Weights of a small transformer language model.
Architecture: RMSNorm before each block, rotary positions, no biases in attention or MLP, untied embeddings, capped logits.
Training: a variant of SOAP for these matrices, 461M tokens, 4802 steps.
Each number is 500 + 50 x the weight over its row's rms, rounded and kept within 0 to 999. Layers, rows and columns count from 0. Numbers have three digits each. The size before them is the row's rms in percent of the matrix's.

# up: layer 5 MLP up, 2048x256, rms 0.192, rows 1083-1262, columns 0-31
# down: layer 5 MLP down (transposed), 2048x256, rms 0.187, rows 1083-1262, columns 0-31
up1083 107:547496536493538537507457513547586491583465479480468444479471503495505525506536495544435457445487
down1083 098:485501467495476449452467467464394469388458576381536429497475456580541444584497467483474514517442
up1084 099:453513506559559547492510515550540501541469547459536525476552439476433496541496516571451465520529
down1084 097:439472543559541619457445446553538488533488508439530546589510541520529472518503513486464510468381
up1085 101:495520562538446527569441500482408538546493561438460515472527508472464462470527445628511528428415
down1085 099:500619513573523496447510489488435479551565523547498519476519526444502552564526498582551558433515
up1086 100:474515560575562542401584454530498610529478399592496519489518517403471479479468497492487561451510
down1086 101:450456422481563455503544542500553496516467559473494453498505474475460520540448496530489594519453
up1087 121:475507514559429509541511516490496632441480412587518541381550519586469458493555480560571531494461
down1087 105:512395455468588608499556509522420429482581542472515432549491460465524441525474470573450567525404
up1088 109:507490503514434537483527535579479487526461508412492495420536399485571458557481522498530575457499
down1088 103:575411475446445447539486379550572435434482476575518518465552588446520448583466500495487506599502
up1089 101:515483555454559428532482482472549483386539510549516497494454473509484553459544580483600507486430
down1089 102:497501463539494463489441490578402435482438513494573599484414474489536566473450451415449535525535
up1090 098:418446568520508500449512518515591535507567507556486497521567594611474464480491469481475552531509
down1090 094:413475414543606528418414460482540572413452498576427571425429470477556563460476533505462494515458
up1091 112:503518418485440474500574536401565467475524495504555437552568494440480589472473548512462462557531
down1091 109:566575511497510476545479420510527617533596429536505526508446461474489487473452429497421511535535
up1092 102:500508414538393484467503431509500472570480548540448505511519518523491485454403471487565444504476
down1092 102:444471441412500531429588428402471442514503544511490549520488573481472485513565451528433447425477
up1093 097:433558487538401529414511466406529579454539535429541501515516551458530566523491499501525457541508
down1093 100:518551529477431547492431536518498453469611564475539482499509398498622445511417515570524512516436
up1094 104:477462485474494514554447450411504470524461545533576480507507431531503510507542517426661595451489
down1094 099:476526566514486515548485470492452620551436421576526589463506485499492470475549512433586468665428
up1095 095:482538396464483540550465495506573568447516512383539474453519493526474551518454545429533500440462
down1095 095:580594528615514500509433390514582461510567503488544496526497512405474531445409527477419489554500
up1096 100:553477593508498639427462481496547500488507465522523518558508483488416628487434489437441486521526
down1096 103:453518460574465468395476519549512423440565561501496570445450541517496546518513498527467468448423
up1097 100:481517488503547509447493563574409522428475559579488628518469504466479566485484547491474547522365
down1097 102:516539423437561496513568534497559520496519514529512559467484549495507520468443590524471444515515
up1098 104:374483507468463502523512475485465487472521571567520546583483416508478520532552397549499519525430
down1098 099:509495609458569531397500516549433492418547519542491529519570539497468492485485538528516474537557
up1099 098:510512570470488490481437473442452468505535387496509474635552502502451429492514463496526445585547
down1099 098:651561471528474495493483477476464527416384531545464527506445587550543491506476491440479570475497
up1100 090:441460552447492395567540537430459473441510551482474478536484520558546538474421477462595529446475
down1100 090:534499546558506501466540453462519511518494546508431541585556566511460463496606478483527542528435
up1101 098:502472460482456515559454493530519486506453492508482544601500395599468450402559540534436442573537
down1101 105:443488530442501578494512420550585516453415463502532445498579457449473500543510608479486522578403
up1102 103:472530559526439574601502498450459527537481520453470558535420469539514481483546468550400473505480
down1102 104:461507569501477598438468528394393417541514501505569513498415528588421560474490465555449499500414
up1103 103:489493555470513576477520561529578523516445485487526546590544555500578496425556459392441547569540
down1103 097:417514560463547490470510468530478495489441484515505430535532452571465414496364466550513371453484
up1104 109:486455521517501494461545591462497497519451460582470494531507561485480487457577471481455523447554
down1104 107:435548502496479574410419470582473513474549483497511479423443623479544508443434635554521434474448
up1105 102:516472518551440563563479517506550512487476592499336490461528449529516533504535568459436563387483
down1105 107:512466486527580543617542487397538472536603517423497517463531455446573498513489596526442460480482
up1106 102:434545547486445480445525476472452447553481491448472468548477476483527467551432516526478532499532
down1106 101:514556511553446507553598549440462500518527570486558510528517564358532475475556587467566516512556
up1107 098:436525467432482517555459471519474540471481500449582416451444450440441541485481492506459557510472
down1107 105:475518569497477581435479524458472502457459516438537538518441585519579429488453392579446470463587
up1108 099:567471547440433430504629520485541497510459558497519479494507488541519550509547567469470465527612
down1108 094:485574554489507464602482459519444450534507576514469560575504533394490449473456469432511528496591
up1109 096:510477547426488478465411490523517504590471504587499457463538484517524535485543510539353501437495
down1109 094:495485550507544488547538501471507474496496583571493520502481458536570446372459442520466438458517
up1110 101:489540511554503578459514503475551499470474503524422560533562408481561483516480378507533525410496
down1110 095:540511512573496522488523465494481416516409509517580498446457508492536462404535490584496449503458
up1111 106:529521506517469533473512557502506344484499492457528475503453562526529445440397505514554549604471
down1111 108:448434503502470487502526491487549451494539489523468428553460494507548434443445492499475532420546
up1112 098:602551427456507484548506568454541468506475551495536516440372490530418561547503502603490553477532
down1112 094:415471503432482432459557443476475516525524582620517483509566478547541571517417493523565498492536
up1113 105:459506507443438471500527457492440473455492421440445497446516422427472523570540517524426478553549
down1113 103:530474452572482579503515568562506469508477394458413512545548466487541575392504435448418504455485
up1114 097:433573558528457483569446507511376489458514486546530497516511477516423558602469545547489514511536
down1114 097:514538499418444437520448484475587489505565535519471403580522439432410528424503474569491544418526
up1115 107:457509495386445614540559542531552577432476445483461444513499507480597577542491460392469484508565
down1115 101:469506457474490511516475537482392513478452545567459539477567521448492486528464462503572478487509
up1116 089:442397521560435527519498538343453499453446494513486505558569566546581575428536507461551468473512
down1116 091:416515549452523440456541535517517455468497569505482529567535455540516568421497504506425447418529
up1117 099:451563477457650426554564454540475438594451527485472465465511566548469573474560496539453599501439
down1117 098:550563489540512462611480501585486402525484486538448481488593431521565470474437483511597539480489
up1118 093:444462471405467516433423493596455508563572536478419528471470570468427463614561449549522472389477
down1118 089:442479495511528505517552510578479495461550518527465540462468542579591476433527519485531586550555
up1119 095:632445500609518470535523445521442572481469448521426429453567547553527557494468472471524558468518
down1119 096:507511581440524445447555369548503524501529504478561484490568510504557485544467444483521547618454
up1120 103:501500507646486558495497547503387450401471525619422519526434489504469603443570530446483497461427
down1120 109:592488455520529460459466607515452522490517462539453516468488597548512564461487606460477513438476
up1121 102:554527443498447561559506517510543468382427567508541444480480486408490542535507461520520542425533
down1121 099:511578528418592481488391445584528505542509443463463488561445547478499467474562504607427400487565
up1122 110:502494487451564522529454585497466416454484526526403493511535520500482559472505497488497436408483
down1122 106:528570492537496507540415503501445540564519503462523498503500487458458426484456593531466518493507
up1123 107:454545542494522484493482476488387495561515480539497481541487489501578510482529380538580515576456
down1123 105:529486476473563469448428420444444479566512499461472573540418439610590477569544446518483447519473
up1124 095:474431492629410501498458565506489533502520466436514550456532493489536564542501523510561417439438
down1124 096:531453574509485467479429514593483387431483498569509515402499489579486489557469506516571588458491
up1125 104:540476599465487515448456529467547510564392469534480501603508558539443490454519370519472505497481
down1125 106:471524534496508534539465454657500529442406395449439603478528466433410556521513522573500532512538
up1126 097:449532501491540410518479444537429485582510453506424417590477562518495468529501482500499401395465
down1126 100:526574482471494508549588522448442534493588506436517504717519540514582502448465485500479421582518
up1127 099:522516502469516421533380429519490576509550550621445525536505518517523482491523548378570507440460
down1127 100:514482431510462441556565565438512495574515501422520595484519527558483544470474488494491527469477
up1128 110:466592535529536548504569539520468540540488549478541492526479437609484491445467518529514457448516
down1128 111:501452474493422481462456489551576426414509544519558587538508524469519484495553448503524505541508
up1129 094:457469454460483510510503444500479491480483495477513487456512535536484532496541520455427541562640
down1129 097:438513571489497464556496399457477523487504425499459517500506433403497513421515469425498548534525
up1130 097:567542549522562532495561497472553491447503461509558510447489644467441567481507536403541455482483
down1130 101:517566554480532473522573467480586497437495522385562524488517560448545452445504556414441474616470
up1131 108:582577439501550561545444471457468505453484491480512557440526526461415581485525528481554543536440
down1131 104:471534465558497460348486413430515590571504479588521578470460519464561591521464504509526431516522
up1132 102:472453506558513500437544476544483541521444507432503501464410356509463614523372651426612530540485
down1132 100:442356479569483497488496469559494638499498509553505575463458519499542590552487479497530481463607
up1133 098:468524553484499518531432561491550470482508456476538501446481511489589538489506584548471488459471
down1133 101:459562517561548508528541440539465494542539485562518521455557485470469447479515469512589511540482
up1134 110:484470491420485502472452482556611498516515542518467508485496562442457565526522413525478481504482
down1134 101:500619529435555458505543449498510469581511517613468540407557534426479469426494458480512432609435
up1135 095:468477577430539571548482448425514478446476530516554577519535529514555472560501471537547506467551
down1135 097:559440535423486547462547478554448493466532364498435508452429462545563556543550503519416468562450
up1136 097:528493419537469604462447514395527397507523581511537539511506576537514490429521591439586650472590
down1136 099:444577464482544527532475463487455526544572527586466560533513528436532406516495454509529440573478
up1137 101:498577401523357552522419576500569611569457464474459467513551460482502548522473413466590544454446
down1137 096:516392556547519558452575503438452531462456509449528583533513494549533492491508471536473552566556
up1138 091:572441502430471514475555611478545403552482516468438440551459481540439517471506539474534502550471
down1138 089:503518506520495435492519539516522520552459440477544593503521554360458474511521541532517599481465
up1139 100:514508487588501475489438393483483507497480491454501378396543486421553505495493557561538556560415
down1139 100:567470506528504475499599496490522547550475565512575560562447425459504574574489564519496560560588
up1140 091:414473522557612619477533454456616489495399455540532477528494506437509609488527520494545499509381
down1140 096:456435581588553530551490572448531471515569494530547458553555405491554531557395484485460593438509
up1141 108:519562513547475476511435564499545483428486504469431517556632443463449523531452423462602482448426
down1141 111:576544539472577543529414569424452481535505508461529522522545458519482600421532370401578502459447
up1142 110:473551496485502546543441509439440498397557545595442461523513515435518531486487450475602632485557
down1142 104:455544523560467515488570414528461544469492488488608496530419447547546516523511455459517436476463
up1143 097:512561499552525462489520552512513585553496585556400480505486448559449500497603425499513536403498
down1143 099:554464529484493571482458579575423510492561457396536455533483603570508483475470465488411572442596
up1144 105:514558456612389445404532526541531516513539471549582544552485443563519522435591428488591508521486
down1144 107:484469550426533458486623465531518502488479502594581507536602484495537483565354504500552493588521
up1145 105:547472512569461460506416501516518504585450542490587451432548557509628484430538534512492485455578
down1145 102:556550486444497590597479477472435473437515429466520413488462494543499507496537501519478530475470
up1146 090:637562552439642521519458534435471536478503518509564499506503510526550579441486529504470481531543
down1146 093:522608495480572446525489463478509530499481420550407540402529553426468470450459443513542547464506
up1147 108:503465512458503488498508546445497594473501563478552576579481451590510460457445535414571430441527
down1147 104:464508569481506533435457523431476463537521546481466482557477394439479494545441458534552502503486
up1148 111:440556470440421489416516491516490565602497547495487509614542471485546493462551519443544491549487
down1148 100:510523485500428445446503494481565493491556542549526553530475460395534490531481493503514495452401
up1149 095:488528464492468429490654543401495485486484495476516540491470556561560375504432526508505510577513
down1149 098:530535536441505513405527473499520480524449598485500585584459426441497362581461512562533470562560
up1150 117:563448503468452624558562565479585536525482536578577440509476510523550572445450498485473569550515
down1150 115:453439525428544564421443435517496480603417468480554421581548360504501460560477486533556400482455
up1151 112:474594464501406557538449570485475483508477573493475490527441515603492449525579607433494529519498
down1151 106:481528516393515454506515499525453517618443479476545545460498616453517490479523548462522483491524
up1152 115:527436517478479438522563532549507482436493532537443534508568497503544486558527480548538523398518
down1152 120:491490550415597501503616523470471464621477454451431501488511444506506563507494468489531542468539
up1153 089:658574519414423426520570451468565484518571472422456501480459437484521461442465576517524483509473
down1153 095:559423456548517431533528556550586486619505467455539483518490552473491451541412414445424442441489
up1154 098:471394469438449473586502501539575396368460505408521422537421514545483535482416447501524490495508
down1154 094:446503532433488548478518486531465618445446562529528578502471455394571566462576447512465468502486
up1155 101:519574641615416548503369491521503475569422565547464382510450485529467509570470462602390551462506
down1155 096:495534574480423494525511556401481513503524486469642473530479518464484499401421572553440545551448
up1156 095:532423492616462525496507557406479446513380508416425481559447451525511498481496641514465442451451
down1156 082:465543492444530490503553470487485544513544513563596452441540656474477496530514463518409485595545
up1157 096:522528494471478366469423482484531473575477509487605395466502396467506447465581518538361579535541
down1157 105:433442528548579480501444497471482517528421547527507461426518410559520530481493445533384538490441
up1158 098:549518464489428535508490503505491458509473505428445536404470461485463451586460460440496447451591
down1158 098:468525479495476500546574564500518442475479428411426525492434412498534527491504494499441569477469
up1159 103:533521543502441541531455453447507435431482441572478452465528478455576553515534472522575448556584
down1159 116:563366541481494607407543458531492479530489521548529514521450504500504565556443447565522527610583
up1160 105:584483294537552498529565527482552461506415514451494532585556504461522483542543517517533457476498
down1160 105:591480548460498559443532561532389480575451514550358563414484481542502530536524531485624507447461
up1161 103:521476452564481568483518488448487446413583556499462561511523563485463466480525448491438553486526
down1161 100:505480551604510518420471505543433506499547522523528496567533492483482460456482436457422417554494
up1162 098:543542519427525587528428524613505511531479436412489399496470524540528404459560478527561551415518
down1162 106:495531520454545447550537398423548489446532599604417524453494453508479499416454492476540596488494
up1163 116:509546503530471503442511554462463520492470516469410407470499591521518446393509481535384544428551
down1163 113:506484426488536519433408446476569547560485451407461480537420486542565471598446422486515484589430
up1164 105:431478510478464500466495587507493568529572400407551600587499497491468485425482504426381468495444
down1164 104:509515383524443462506455534517493463486523531499511479383555535539591468595526459448444561525517
up1165 099:512456436495483468483480434563503539510423530545508480488504483451631547450475497509528441491527
down1165 103:455445562597502479465439435555428381593436560512464482461458470506575607492452499428550539600486
up1166 104:464655514564511517536433581532471518446445486333456563522538483556415469538438542438546442488551
down1166 105:504596470463545462555508556569530454392580445502485445471531633529445419440461434488451414477494
up1167 091:581498577493358516576479474564467503519409508409515508362519479471499445552536503451570496571454
down1167 094:549559391412548479555574445580446497547449577472593434487617540462426444534459472564443487546485
up1168 112:465525523537321506476486541499432589522509470482500479462436441515486490444470492542524523480393
down1168 108:465462491472482463588596450507432501519426530533558483517527542506474424524420542555578479489457
up1169 098:520544597330503368467565518475525511578476522506432437481512503485540522440519447437511474511419
down1169 101:426502477469532454528532534407546380536430538518537565527566511414458517497460519605521476510459
up1170 103:474515409504533531526417477405525512522460500438595482547495532487484549592460493389507541555521
down1170 108:443512493508483489535383411511494515464541493424496485489531432472536489532461493588438426530472
up1171 101:470565467495489481535511488571492509453494461501573512502486470438430567492555512548447424466488
down1171 097:526536492421474512506422486579481548496420513526541554449490472544452563476481516502497534567515
up1172 106:429517457533564469421444440507542560545485537424500466420534504488525494495498518551490535538461
down1172 105:500455470525559472501466490460421577515516503507432534497452544470460513541508451406417456460499
up1173 100:492453479530581496481485590410519477435486544450558447524477565516507566534523518491475432507536
down1173 104:586496458518469543561461502511484608421446529508463565531494457543611535607459421394492490476441
up1174 103:574524461509438469536470527530510475568383524523500499580428537549461510492562513487423456500495
down1174 105:513506578471444468528488586441477600501458515499520480553453559468507525434454514524406389481527
up1175 103:481450512538419495499480506511535491537474510427547544578455463451508422500589475520452493482523
down1175 104:594482583499593444572523399385558455507513520488464484570500443617512525454577508521395473452481
up1176 091:495559551523515409430465476458493425514565540512475528668487531561471437531482522470457520509363
down1176 102:598489538515529545481477415478534529503521522631429565581512626505474508553593554490551481523533
up1177 111:401538386430445470496455523488466507482514509488489472525563515442538498584457472585612651459518
down1177 104:493480476474460613464588517493478500522408485426427596466442449538487456493495427452510523533495
up1178 099:461578493377587509402525490427570561516435520556490525477551502502412538543466485483528534502446
down1178 104:533502536445412423489551427383431565547491556497459428495487526529441486460591525446490549537441
up1179 098:509477523445541410402498518493539466518536547552447536455512540581496493461505576419570549510500
down1179 087:535469542477499585597514525568406560495443553381599356518554462455534461524501441571526367515473
up1180 104:460474546516499503498545504527585446475415549459400424518472455481541544474463424488410575456496
down1180 103:507500511449565436567509525475502428374463616461442421478484504539555572537505504524456483433517
up1181 113:460525453440505414459541476590456567428474565476483594443477530521476549416503509459466560495481
down1181 105:468476521502397442488593506485499472439477456481492464528512502438468571544514588479536467483586
up1182 098:485566551527528561599529553545502426500526511508519508523521436535519534532551535462596516547548
down1182 099:495414486563493535516547608539550406486514473520486552458535458411542509469398477546487527493550
up1183 091:500500548482464472657533508495540498509607524504510593437593486516455512566440528578469466484343
down1183 090:482523512517454542495518483526488488523458513502567470517435521465535512536507477489439401438515
up1184 088:500501525477488562518551508451495550505503443474492546434397575472461441492527446492490660528486
down1184 091:482484510525565545420499503529503383434462474451530487488431490390456439511429508585520553500419
up1185 097:553385425584531468505466486515475397390505492460556475542476490425535535524493508566528515529475
down1185 099:550501490572502560543573542537448439500498602457488442606556520487627438542459619550486463430510
up1186 109:520473578493419464505474489538566479459510487475569545430489587557510476444529481434552544446561
down1186 099:472524419433434486536524456512504531547460563532457526465608414452493440448502508460543530485430
up1187 102:498496511450551483624406515466411514536533465527487481409440520484550536409590515467366524464363
down1187 107:485484549504500485451572458456458520548351534493503522607598498570522488479441532460464415564471
up1188 103:471458486488509572531527544406533619469513559557495452509467437478547528460578593462517556566477
down1188 100:506562433496497506447545466469497397610460540504443452469484434499534563490536570510502510439469
up1189 099:505480500483566580516545534486613569408584437514534506422443511549459485523518519589569526499351
down1189 104:469468539516489464574536505490434483558413542436448496563524545411568573463541532407443546429531
up1190 103:484486560523633539530478532448557458500395458411522565550486540487467432516491440439479461568504
down1190 098:560520464522485454562530509536441488485485457569378614523518590526516577528480510451466571404584
up1191 095:489492633508583511487445541520499464483450551461452470559532447581549555554560601579429594533402
down1191 099:518492476531482478543543458503522494474559490465532464544591537427439469421518553492519482499537
up1192 086:618459522573501504474506501648451517509464503455464489493521608574426367585472562504579389472505
down1192 083:481489476377435496497526515524504478488584522534418474498424474479507497516457494494485521480467
up1193 108:526413467497447538438427576471502406565454573500607503562389473494448446521565468483577601510524
down1193 105:476504435541488541472578573519507550529547557434538529542393556460547562531471538502459589530517
up1194 090:497496440501529461503478425407536407507451512536538531406552552508497396514496481497495549560458
down1194 091:496584455591523484497542500503526517533543446437467482457421567486487507442519449615507494466556
up1195 094:448537439464412405546409439527612502398485475452558435485482477497497558455439483473492527528534
down1195 097:474461437482568474559478464473468569458568449431521514424459575573447421428537508437524544427434
up1196 091:529520608493495433410521578585546517503522598490573404552501450539536420443541567495465561518517
down1196 092:567570467525418424469523444481553493509564522636487500557532470421554601476450440532395468575530
up1197 107:452436476516477476520440485492502561502477480551492528481444553494622532526508541545562560433480
down1197 091:517479485387463491498517533569496451453526549573456561538581543382491506550479536551454537518581
up1198 099:502528455443470502482434551450445482562433526445592497577494540512475498466444588588525526538500
down1198 092:397560557489441517432549452461506540508520508556468559474520539466423483539515459460467527586491
up1199 100:494532529494473531486596531445543521584475412532542433590455452386428465475475500479420549599519
down1199 101:631545520495521546543583507487513525408581526540494556443554468488389504527414528514484440586466
up1200 103:499527534547432495479446569536546513400427477489407448565495538534498520533431575447489520445530
down1200 105:559464554475516626438565546482501464407559436489460516498571581430609483509507618517510481533548
up1201 094:387436525428562615580535529504523635442489505516471581468556520460563436457531557537498521516487
down1201 098:503424436510550508612526478554491504414476572389529451505507411532478546525451481375431525571499
up1202 100:412507505427439448467447508506455578485566429420475430555475511515453535432517485403493572449531
down1202 107:461500533507568529431465573482560542463498630531656472445417459557461505545524466429539430488471
up1203 109:429522477512510503538455460456576419491531447459488504499555489512515510549452535576538508534497
down1203 107:610524530528429466503535456545534560527578521534469450516545587475445419465583560486589501521504
up1204 108:402461619507513507537493570516386520505515541552522442519517418452412526523434445528418458544426
down1204 102:463533557515518476507485465619454529454482502497544499535547568494510472574572532441448538410500
up1205 103:481536506546514496585559520395497448447440602472528503462588496448482577523423492540517483562461
down1205 103:488515570526471526486534561529505538439521513496564558498574506462413510468499490596510443444491
up1206 095:486487580417506515439486400498540481489463507452568457533543451497478522437522481435486576509462
down1206 099:503394521430470545486553508553449612458552506516583476525431468429516433470499453421526533534524
up1207 095:502546514500448477543496489422525442531453484508470559551406486544493504407500516578565539502449
down1207 092:483486469471562505496487490558487598479543553489506505491581542549508485445539466382470522509544
up1208 108:542537519545467507494479502463521421470568503577492441512535504473530550475442451579515551518497
down1208 107:417531481524561525447537549473456471480551517505476517563496525494505440514487491508490435446489
up1209 099:479477445435431521446545563510524422528493551503455525448453512522434609438502528496517578565528
down1209 103:469496490512443525414519436530563545518497549568437491501491486493489484425490590547437421506489
up1210 093:466451435568506501433479479481396415511527443421426482485492464523509472520526553462612451451476
down1210 096:518438414527507442452554547466620536485512455475607538411544525506435471527433503460548509546576
up1211 104:516562629460526638450418483526438466483466484453503604516520517500471587541506476451488487482563
down1211 104:485509532434368465551527487450452442563553511555500484424506482471507481489525619443494595495447
up1212 090:544496468490484410567526477519505495464482474522450505465513478528492501524461466546518544440503
down1212 098:449509430418489526452486504481539525487517528503488552474566529484539432427387444469526401533530
up1213 092:452395469498472505481513426456523520479479561525528582524525452522478571509476529536469503583514
down1213 097:544496534484490545433514513457401531484553480529601417529562472423464501526484436510459498620512
up1214 096:463477575472482478525539460546556498495507529575460514456548441534510447422536536450544476576462
down1214 095:489452394543502490448612480522528533503530487523543524567553474539422606472536494477472498492576
up1215 110:551542542615452495523476440518565503424567528488511382455411478503519592549421551416525493429435
down1215 102:519539463513439453448532491465559359501476522419480584542514582549542554516496486505427530464468
up1216 092:473489506557427524503516552562545596490492590485648546505489489478573507488548476549614470425498
down1216 091:490509456551477436480456615429554408497404535473525472534463415454439500555538518483500530434479
up1217 102:516431433566496543479490459517447487428459471510499479500496480437362523491504577482525500585532
down1217 099:463427520441495587556521619635416516470526508481568467481476517432499449572587484483451516438509
up1218 100:480452329447505445573477432537533547481396418503503410469473511467447546472624509467554479587432
down1218 106:513555471430493556436431528522491537487509480578531465502530434492543519373492434453502477493435
up1219 106:485458518487537549471421527555430460577562487509489467532455497569579577409419549411476430518528
down1219 096:498586590449530466439529503525439471565578419399479499498546507500463488558464516548497550415623
up1220 106:532539514594464549501430545514544548558568440451437432509554470601597532503638560512537512507474
down1220 108:469518493478534488533566449493491526538550419525492535459498392541533518563391543417552437636530
up1221 083:394471484469512571408552469554582517548458544483488484530433621398463468520469487454492591490471
down1221 091:424498495465476557537465539463554497449565446559511476471504573500483462536501469475521533610455
up1222 101:539535483542488457483457478445626514472433456426498386475472581522474576476547547481519474461453
down1222 107:574580548589456483442548525454515446499540502404497537604476586418531425592562571550550470503501
up1223 096:542504615493487499438429549520506548487571490510484434533480543450547434443483474461576515493550
down1223 099:586492569383526491495450517518519482525541451576513532428484562489464590550472504506472437514361
up1224 103:496512467526496513501517519507496467517529470510370535445548440505547556420518516555542493464566
down1224 105:497529568397460458490527463498505525389517365446517548564529477405407458487574592381491464560418
up1225 098:503434463532486549506531476531458503545543490504490537633470532474567394512528551522544494435510
down1225 097:505507547488454396601516547545547481547458520491502514504444520393525491436461489588497397510533
up1226 107:480511499547473568501506438498492548459429553479454454441425523469543545555454515515426385517553
down1226 103:486491477528541434434606494510426381472572546506536565501517477432536531521658514519476472625486
up1227 109:524339448571531529529494550517449585537499469409512480567573480538544590461578417490515486502487
down1227 104:498520415519480437481478448498555452597576440459485469572486552493486473406444579503464509427566
up1228 110:524522546473494555491399465525446491412457492524392549491490524504622541556454417510485515482504
down1228 105:549507478429539481458630595546561436449541520464448509549548450531463446449534419429450524554511
up1229 105:586553530602489486490516543462517457593468485644417514525505503421459516549510508472430516521425
down1229 110:448505580478561541507589465467403498495464490490502521482518588507616508513475489515553577483398
up1230 110:546476482567390470442512513571516621534559494460516490475499501421518501484546501491581463502431
down1230 104:496489502455509476525534468507579508563568483493575537541495493571490584473530532484489452454642
up1231 108:444506470507415552474551603518614636547499477457578531457485482598402409523565631465552485425454
down1231 103:493491490576553614532540468469575459501509431460485508582539476563500536496506448567512628524374
up1232 093:479524503575594577495441433569509489446397441564449536465511469441512507439546431458546428484437
down1232 102:440601401406475501497531503553552498473517522562473503627496500457514458515569525488488500521575
up1233 096:583611484457482432475430456529455459445463484493413546444514442527499494582451442509485475533446
down1233 094:496529498617580564453502572510505542432557540487462418430535485509620426586559540514482408519483
up1234 095:528524514441528521502496512482393604591454378481437466395536402469430447494442500496496470531465
down1234 097:493509473501554501509399502491540505469470553407522417528478526490528557472508527528435471529407
up1235 101:481448418496512445468562516475453471495509408451505432475436421477546508488495449523480535472554
down1235 105:499482473502495526486487465468434596445592435485528475433562449481435475513434522457527558457475
up1236 095:515551499500414530471460448445446500511520537446466518494554457473487435538446490497534458455420
down1236 099:655470478428418570527489542526502528521534496434478520565445495516632501408447530561475506446444
up1237 107:320474470537464507495544499595456495462607513495448470473563479477438456515496441432455516465496
down1237 107:440503394509492576443517480471556531423562537454442507423469511558506577532467624480490456528391
up1238 104:571583446444457496507519500480542493449575506444452425504475483528593471503474522447475503529508
down1238 096:596490486504492491487451500608560493539522535473567484560450489503563602624500574497577556536442
up1239 109:490589577472431450494420579357464464552513583467501535544512472617540451464471489497502549499487
down1239 108:489486396560506568417535545504449483443476493507528512571507558584536539476478454519463567542477
up1240 087:537519511533552511523543503511566500452461546420539569568510398536498455450527509498579537454490
down1240 094:503442521494654519521536614500510473493468541364527633589551526525529475437533516455390452578535
up1241 104:554542537517513409552456520487429491419488460478487466545478398498459495496496452400579468504469
down1241 103:384540566375483451532605539554482525489453523471474551622532453457474539553497484445516497550495
up1242 100:476448460507426478572408553488448545442379486419336561510517501635468428390466519579433441555431
down1242 099:463518591483535470488431479493552549541491468476518523465426538585531521358547486581561527507473
up1243 098:443541609480538508417357446478488543561535404563548497494430469503473447531458502486544590515442
down1243 104:483554563420507598471611560470536489515568467570528556490555587536515532476479497460559467508462
up1244 094:479539583523467512523521544517531476489551524452472447467461490548558487545469532468446465444447
down1244 096:538574489492487404454555528490437385486557537455527503643574465464472502544595519469483630423599
up1245 106:446423500499503508455450436533560477438463419582536459553390475380524514495453517498525569498438
down1245 104:436519554576477495463504489487433486490526582507424504492513572482564491548518457508515431421500
up1246 102:507516591467557533518509503555495493611475424488456375591489530502439471534578442478521528449523
down1246 101:461513491481429476519541564411501456532453496519457456563449427549556506474562488508470529477474
up1247 100:456515608514541497397466484488478558513486559542560371556503457547455529511570446523556522493475
down1247 101:452566447508577487524538498547495419487536452585485460473591485517502530519585472509580393456488
up1248 095:434528533475494445434553547477392400486496476449463592461478456513446441459505512495478546541477
down1248 093:509525490514445518582484516480529631549510500494475390516532565404522458391516416511531507419470
up1249 094:449560592534474603471517616493439583585558602475449560562486452502446497564551510438450455525520
down1249 099:470520468433505496493464479457546427530534516532412467502482476434462453468531435556514524450544
up1250 094:542519494538542488543418553496441548512477472432543502472501477532525476515475491422542497587507
down1250 097:469565477468520427482408479507489477502520526487507516520512520457431460538515553456420525571502
up1251 101:426494493431484568467498530548546551573515500415523478534446503554455505489601484381568430562428
down1251 103:521503530450484563439524544479524470610498580443557525443487503549415536425509505531486500530603
up1252 101:388467531447529455543490438502513572449453499464540479426355450493533482469483534445507487528528
down1252 096:584579468500460454544544506455528456575545586483445447537425504423516488531467672611496559485459
up1253 103:513571534523472579495520466462454540576477544593485548553426494452488514483509575494494546429521
down1253 105:593529505482530483428504453428481573521530623524436532405602523512509500525520473452472567497465
up1254 103:487481470480418482512468496611434526472554507483467557559558640549547543558493510454511593531566
down1254 088:484455527575482548661522499478574519477439512460532450483570439488445496459485534515614516423519
up1255 097:411508492487493447465546553582513509554502385505522544670487456429552524546583491520492544483459
down1255 100:531557520478553409551552528503503503512577471527462497571500476521500514499404382458395509468452
up1256 102:448539515494547544515457597450505529618401556507432541591490614492480460435533484499431502502498
down1256 102:467528578492540521544591510468500524544503579510448489541545517528518483499502440581454511587466
up1257 119:615476470516408507510515605404463506584506513574500386418556504477559495521504508471503589521549
down1257 118:473502428491435498489570584423603502512548518484589399502591602540399486481444481464473437498597
up1258 116:438527454482439441410416525483471496533527512480609490557455441555513576516495527507635457518563
down1258 112:564530520563480473474522578514471536460433537556506495518478558456529445460488453471555538468601
up1259 099:468460633617469507528515482488536495503552579468520432539554436558563514456552513437538514575491
down1259 097:491481668519539494471580463551565455449541598493492462471450470653442441510448482583498502518490
up1260 098:556519468471474403448436582461473538516454512543567451491470579577443510419530541495476464490429
down1260 098:530471470512590497499466495473537439524510529513511536450459472459483604463556497454452531592429
up1261 098:501454468555454441530546456519491516424493582510544512569564508514453498544458538450596492477460
down1261 104:544499500430479510459545525449473448493543463577441464408453448431458427499510488433485431515432
up1262 095:446501487475472575543482543481536512563520501554445447525609496467510496519375458529510532420487
down1262 098:440482623483494564473575521477445540575461501465424485482523487466515570477474476522528506481392